config.toml
d_model = 640
rope_fraction = 0.75
init_std_down = 0.0
lr_mult_o = 1.26
train_tokens = 1478000000
Each number is 500 + 50 x the weight over its row's rms, rounded and kept within 0 to 999. Layers, rows and columns count from 0. Numbers have three digits each. The size before them is the row's rms in percent of the matrix's.

# layer 5 MLP down (transposed), 1728x640, rms 0.0609, rows 1172-1185, columns 480-639
102:469526516477533447362496436425579562429526417578541557531451507518444592466507464501472408469546493476537468482562504563609585485434563467447508501486547551520456469400582553598528468493549490458502443471549573461428538516481482498501405540440564511569497406519486487527535526460449495547521475532501450477554531466458485503462468524545498528500479543507512512506562488509512525488385515557569474549624446522502461497483453518560527543579531428487454483490524395405486477409523570
101:598468430581551594596500527520509508529507583594495427506488532489564388565499492473560481490525485571380450437519420556499538597462426506520502389475515480492392431475492501489541481507421559578423496419511444513558501507502516488602526544443454577479464506541470527478528515445550492456559502479519546535503504501464560513579478444559528517516442500548467405509441547581530499528551461422542415514536413509440523473502465442524500543507464528470537399552465609552461550494525517
103:570514449454493523432543524442451507507515523503580433538488437564538469516472535484508509546487468467559483578418510491627447477471554489584508567505559489547544442532496556506614522615437587439492549458441471553510467494481446603502470521481575522449421478526528476598538570493489462552427512475467433506512553488527444452479519565494486504553516379442444681481543472498494504572507511506495449443484546483481414426542479494603504457424572511533429522529493490453593450528477478
101:555435530598571507594503509520542472571484472432579499558521378427465433522529454539473441386454453580557543498491468582504520542510523442516638503444466492443477450510490406519527528566485442547479527493473411472507523553399452508532424472559444507500527529527470459474465511458443488448448528469501455523557562552488471562529605602523410453497485596507617554545406489419559513581501599528481451585508375439519426500490592421519555458569586500356509502520496511568546486430559516
098:583514455473489556529454617491487548360570568453516498404504495488493481555489460480528534536496587556638513455501499569573482518444501557465480554536472501460512516544512574519541462490491482510499496520506533568451488450611504525508414464462479479536505467517497433473543508537454481549504443535459449519512540460511600486423559477548495461556585478542536468438456565503583496521538424481498490382545505596532474419519501407480463622439506536571428445417498587503560465524453429
096:443489556516442533541426483566485471423457658456509535516541512529575460522427406547510559414508556526465482401487598488533536577512599470547512446505509492566525560451441550498509545548530515447550521554429419526436470549544510499523522448455469448459525541506502468554527526469481393430539599504520518462479502484485541429416522559482490442489452557393497492432482453456533518470491483559591499499575454515589444478533551438481525480593543510504473470559501457488430522475546556
100:523423524419411522519503474570590542500564540526538462501480569451509564508550486502430565402480457471487472514580597512458519592533496504430521434494489487518522526482536496475399547531447478511501542499424526479600574412561484457442450533452492519478473394527510515426468495439487543399521465554554456491474433445488473532572457485598402468480523486595457462529519499471439496537504553460445444583515432583435448508427503527562526550497534445505482414394450471446512450405582500
096:613559523510430499482570459551419499551592508570472492509579494517512488478483514524450497529477502503579524527501572527572470475518580513508591550558526482525442550500514510540520424580560398491425498501517481542530525428515499525573511472594394464507434506497520452512456550523517538421494559507428474486506513570462470482433512447586526496523505426654426546541549585562523533426521631486485577581403564490479516582497545497511500581362577431524469520491521556540478548521455451
102:448649467458521459588557575470466396496548477548525552544455461459488514506544496482509553515523515562429564524485474520488512461538467401543458476451501520535576437526401553473452521535445539487486464504497472542497531410642610513478496409426510473469520554485489556447468447536571595481519470507584492521514433477491518501445552511467469440532523503402507419462427429469458410470445516472484485517522530499493447540551496500510479515478462607453415516373545495514485446467415468
097:475559504469435578509473449485568461505392530446537467454472613482489568609535455494470513492487482474520534461426545419485449485489531499553430485453576511570503537526514449518501506572493520549505540494511453521392469501443501478498570460451420606456550500549525502590548446525531508428476446561559546407526478491547566465533544483429520517452472478582481514463438423464488456540497520461532527532438493521410488536545503510445499587549545526560528412417570494485463455521463485
098:593572599528512487484546456530434528489506512451498592482458520532459560475510561469492529423573561463481478468528530470548528487449503481527448455513489481533528494420472556486599540505570485516450541477561541519382519530483509502466411530576520520440482498459466470559481479528514551536514504412531483578510608598523495501459573447490563500568529538542545453527548500521506435528566567467490580542500555480568446608477456430508461430437489524550407513518504547581524508549498503
099:501467498473504496471459508570548576479525492524446434439439513446558465487505505477555464587499517537502482462463529572463484487536537497533579537488475517508415489493429435473601506595560451522489470491600583482474510453578452506499442574577459423436470556422513505567532526494518524538586478625525399525611501483518565516594568487494518554458525619486538520508557529551498513456432421474568520523595365510471545418622487533512484430499475501493500598551574403507501526576466471
105:516481479591521434478488600506481521527536399482546487491494532541513459500527489453507506573555504441503527455531450552447484441544577496503506472519455478526498533594466542478519401498532527457461419536480439499439506522419399476535506395511549460521507516423417516507517456568579434543446555537556513494501592481370545473569419431504463535547359497516481566530446542552516527485473417531462585524510520554524531489454485516495531464532505572509529442517558475413456504552474544
102:447482453514474471485462466560510477466457514500520583511468473547435494487402613509507447581489426537436516479526469534531618562553485502546560483564472484551506486523564455445413552635442440499494527528489452513586392563518510463474483452565471497500522404564528475491453470555414431437634522613486583412570480504519424548439524448597628439525449478512497506491467598453482470536454502487445540496527537548438383559505569509558519452505467455478594528466590580467435610537481474
# layer 5 MLP gate, 1728x640, rms 0.0674, rows 1173-1186, columns 480-639
107:463472508472612549385492489545508446564564447512444562463482495498527557549491431444534544395452403469446416481460452476513520529518568460483456412490429521480551560438497428564432494516522497392504614458452472539486462472514581564427452471535540425542490531525530459568565519494513523492433467538425546542509485490543477551463552421487451506541522455501550564487509577448557594525500513478532484480480475490504441498616500522443554446464497470452522452530501586499483464474566513
098:546459559505494520515433424393536561537470557476503439487434445434502518464523428494460400456459446531527532449466516493602455558500478433530510500595527432516462415533429526566483494579478511514547502464492511533585453542453583523425507489543571511491402516615497504490494486484464568508583501466495420567499534488486574473507497412412483405573422552534616525470486522461444534543336587526544596500463557471551490443503480496521490485547441551438457532481442609545419524529468512
098:507485521537516525498496491587489600465511518531574448476480518458416449510613430487509453489481563495548543563514520507481476554526505505518531562489487457484494474483431438476509404553488505482454449511454557477538507488544432590604546472537504511627464423569464404447455481532368638477469559452519606427487512668558594524443489465513563485498557504526458515521413472526475481545415470460511517486516516476452546465507533457485523541552523470547504477410530503496475493478526503
108:498473485404532470513495448576532556471562562533504469458467495438494449478547576509477454374501526543584455472439534398538506534507476503483534443464547549498498503499560430477451572541472623532530559480540476436406423528465565476451521516503461383445407466541507438477503458542538503512472559489575490494465491473482471491487423491586560482530495513521394455466524523537549479495479573461490438437410601575488501513495444405459564499412506519535387432501528419492548586537538521
104:567448525379548479540516390484482534483454607455415482520421588511581458453585488553487457522460556513540503486549486495461508562498530556496519506534514459520536544497544510524515430487554516466466512485507492494426427531403437489536531379437459558517497447447525440540517494475460481448512629627420528526477478481537448528491477482551497470532459626417497564595512397513523494499495499494583471475559574459502442569584522378405499457489373427584497472499475451601494457504497467
099:489519553416513398504488507538564531546522457422496500514446483479420516490489455507618495474501594589522552502511375574562522534516448516484495454468517589595520491579573538560506460576569414499458436494502426503516408476486555512460556559474540475575520501437550515475484530408528515486515602487564504590432492486404466494477475379461483499441497427493534467514465453544501471511493456537572539497399585540472575468537445505439431457540584539499478512448423520558509456494500620
097:462453485490381549486511515528523553503445585520500595466526480431531525437494464575644421481452469500507535575505487523477488561573493524482498504522537521484481453520532488528521565488487457537433447534415426580485433557544419503512470436481475520452543452602457515526505590492500450514526568572524549490447506513495456410611477472503529507409486494489545569517451541526538433555489400541491527594506492576558544477444527495506548436414439510504569471460498409435474518478619521
095:499537398541434512480538415574558549551512537508504425433511504467393535437534432414589483565501510485526504589558572519612469523536451531546406337538425548559402500519418571473473522523453435546556423490534491465430454468473543544455475535558460470484561498533491544536506387436521503554519465467512489545453380544518546525470513512516473469535552521519481510485507598490432559438490438478464446553366498490492522476389472425441455531432451550447519543505513502510583480434530468
106:485500520498550551503448467519441519425434487531411534453569504510595456486439413464457540601522515538529445515436542505534429553522511486537571493522493478465357548515489418482481525512548530559499547489533580467508452468480475403426529498585570488403578514505521510554430516592447453491439483512492415568473479524516479494533522530433510477511505392472489530560457527568462445520514525532417491415551455534483415518571501405503385470515527498450466510497397496457439562492559500
096:562517563476481378445545500451526537513567560470573487493463457458491530511517498483510358485476496437555412570525538578442500429375462555489441441476562528483484498433513577420486419526495554441445521497535487465463459460513523632418495571446567445473344489522454500482472419447446504516531586467573489512432518527435603588573474408570441605404576507489523547402482505531498511490478533514517593543484445548467459417506499516518398515423545601604429460483495471566490549504478535
101:562515476426469523437509508517549584477548528579398519466483500465595440544527484496520480435456518478579472552554502447402506454456482486638500433387536498519545523479419555488539453420453547493507405458587490532547376567519516512504647530500424481527494454504501403430534530479440431493611533467459479458539462502548512474530510559587535526492508516499459650609553506515508530506549581467537612593442523489445566441482485448495648584524536514500514443494482502494518515539524465
104:509538390507503479512509448542442449500413469388573487470466545406559519497520559502522504600427499529528525487558490518371459491525510486483480540453447491519540471571461566450506441410508537459530521503542518416509511517565469456534504519474418486512498483470505498516566569509425564483478519527530584525485542423494556474434494575423558496568520564370534442454417558522461490395507474490484529480503571502446584520563570546521492572499540511485487419492466512479467535501503497
095:513407497497427490494490594557483598524453468593419495628446494485472500553534573505549542573421456555481541469534490478464558560512484456505511469483506462488462524607606469522458464394584538550505564551480529484505496587501473444482458530534463544625391469458425534555516528531508592547507480559540575488399404519556526444550537555474516391529552562509551502484566398512530562486531498573585520424470542493521548484467483556521587532487468445489535442469570457411516521521524558
101:481491472406560449458608447639459532530510555428459561540472571441492474460510648487484527514610448511472592490423630502443481482467541515492521514463563549515485486531397544426562508484480470551428449491460462476478548455505452490492527500463509531609470466497504572475458457401558547552470494465481499456469527470485445508469442553482556560509438507497526539573509467468424585446529580444493492500557469475506491443534568558491639556492476551517561545568516456436407524441483520
# layer 5 MLP up, 1728x640, rms 0.0685, rows 1173-1185, columns 480-639
106:456494455532518559485464471445487454501602402444603576548472506477491514491539472550506501484526607467522460557582601542459549520527567555500587458490460561532444599431513404559466526530521510485609483456427402529424560471565479546407520404528510553541476478470514428542543554578418496464447549516503459500474411542542397499503493530496431551430432478456496437606456439497386579504511573580525434536522492518631597521545552552464492502528500530499433426420488445442531498583466468
103:577475466569520465510499496478541472486557598466515494543486465511460621520573437500513496471508479457477518475475492479563533519545523448451531442616638475488468486521431521539571462581493520498601468479397454482522480465483484506442502435406540628429440426630503556398555457477515534480571434466443455581523538517635555462446417525510532496491541469471482578549448545471433433492468533517609482452502546514514458487513460488494493478552496399441463508406485508530443509521459499
094:471440559534493461576426489476504529473455489602592525570431525589520452477477537486428541565540522533441450501472539468507488483474533488489435539454561616622465610549502514475577501547519444523556505541432528534422470522539487512522535569534390543495580431566515523514566552475408494452483476571526539495496506564511432536560474490504516475516520468574571476463471524487577489465567568487448476487525445528485440468655533456506429560549463517570504458524475485466479502552538486
105:501426506423482461563466571465516492560498453451471482462497480475566443456514480479395462545456521526542467540546466484535506423564525500533557519487515493552534531455546520443543511466590597439482514587480544501557441454474548505496483581460546537465426507521394517582547510498606493564443532548547499395502474573478545476479555540483491585503521439475506501513527415426436531500553590496463447555476562571470406532410554540546577502437485414436481421562595537555482507409437525
101:400489483454458478474496533546523516536423437530528589567535552533542516513477547490527547553483507470530536534356482499489518553471492561448546532476546554478553470515538561461531478519482444555393520468488495521430546488472436510503494435546425548491523560492563378497441463537471478395627545493515502526462557529519555559448468389357425518544488519536515555436499501490473498484562505462556543530520457514469567613523466470533454508441460481475410542523515538515354477538609656
104:472443557469526439538492427492546480524572509511524506484512552548599483480364440560651471409439549533552435513571436516508499546572514416532522520407541489546568560487607492521508483525548487577524515493575545512554548513457504549453468541540605482407523464524520570468482470565582621581608535506523552444478516493506447589434524635449546553500534521578553496566490488454571423564434467522643507508488486471477521488406463440509521388480536452470537421484517467511537512558460522
101:468426463559480524454527522535501560567442485483564486499512532433485579476529501472457506487552545543566549541429490531550537550519465522546497468459501530561492472431481449547591510474502558598464457495495524447562513447415464572566522449529589457546510609563467492502585476608494547456494472491587500510511490518643511596483488475492590532562574569623592577568517515518628466499444510552600518591467439571494576486525603534504582574438562509472543549479469452450364516511425475
092:471443536479443592470572401505470561367641495475469459543457485496525495388497454471410573411431487550512514515511525514564572599495487510489438555546498516483445468450537530505521510558544427528471493519428526531475546524381450497616528518476543433465483411513529520565529472541562476436517464543516519493476524528535496497567443595506523513495599472501552525449531474500533479477516554522555515547577463442586522529567476533505522438558514515569573530497541468508455571494468575
099:444456518399544488611510482492485549507472580489516400483574484479656461453493494466557445404468515473487481478522465536555544478334478438531558419425538454531600565502488564511571494493521494558405460547523413490444514495552486444442469558530441514565416578525437452471570548517508578482583560564505411503486485585510538480475508550501472554443585507470468555568539495603552530456477577467437566534520500506485500526482539485552567428510466483513568511490513521530484461431453571
098:554502499579478514481536498447495457507501522403505492490663454463574372531469572502555493616523454554492523452466526462389558462506451540443541515437578609533462527463495467530500510604558428491577479459592472493459499480610530408506477446600464510559529460461386537399490459544480620438488465422439465490539538532578471460501581519442435490528567489508547534536522457429558497514497531455442484487536516396431558566465509597561519507494472573555499519470572421500572503521439422
109:495488486464530504508501447549487504546508502433498480502455460601467471494464437540512577589511474435476576422463499565636589522479543425477490515482502506568591486539478452457464428510528517480492431538469558520537472510524522639494503464524486420445466427473482649434473503547466506452493537530550545529509579532477475566553462494521494378479415451539509486389587449454527491540485440448506515446601559499598466440491519511514525415524487465434401407560484482447429390514483486
102:432529488483378516531582452474481444487556542431545524474542528585506509475459463525451479496492527474486474414540557520612557503599491503490499530414501467526425548503472531530533570424513473539438512522447501538541506429632612470455532525437489468545477457531582542513533381478574417504459475432450571562446433385560536445493533538494454608438585359542509513518424402514483478431454597564476587420453489487548529534531568522596491541583504483478567514523503502491518521476408476
097:478471443478480461471465519513558565571447552462549428465389497621504591555480522497536522583468582475515547427544508536474464494421489508478499611448468514490501516536454562420512385466490553466550518529581495430492491576454489554444549536422503476508497521471471438444538481436613592447518502522503493405498492557500471522488435499516513502509562420550433397497419516505458564523544457508580451474432606568438477449533498538502570398454475427441474545471443368498448493489448472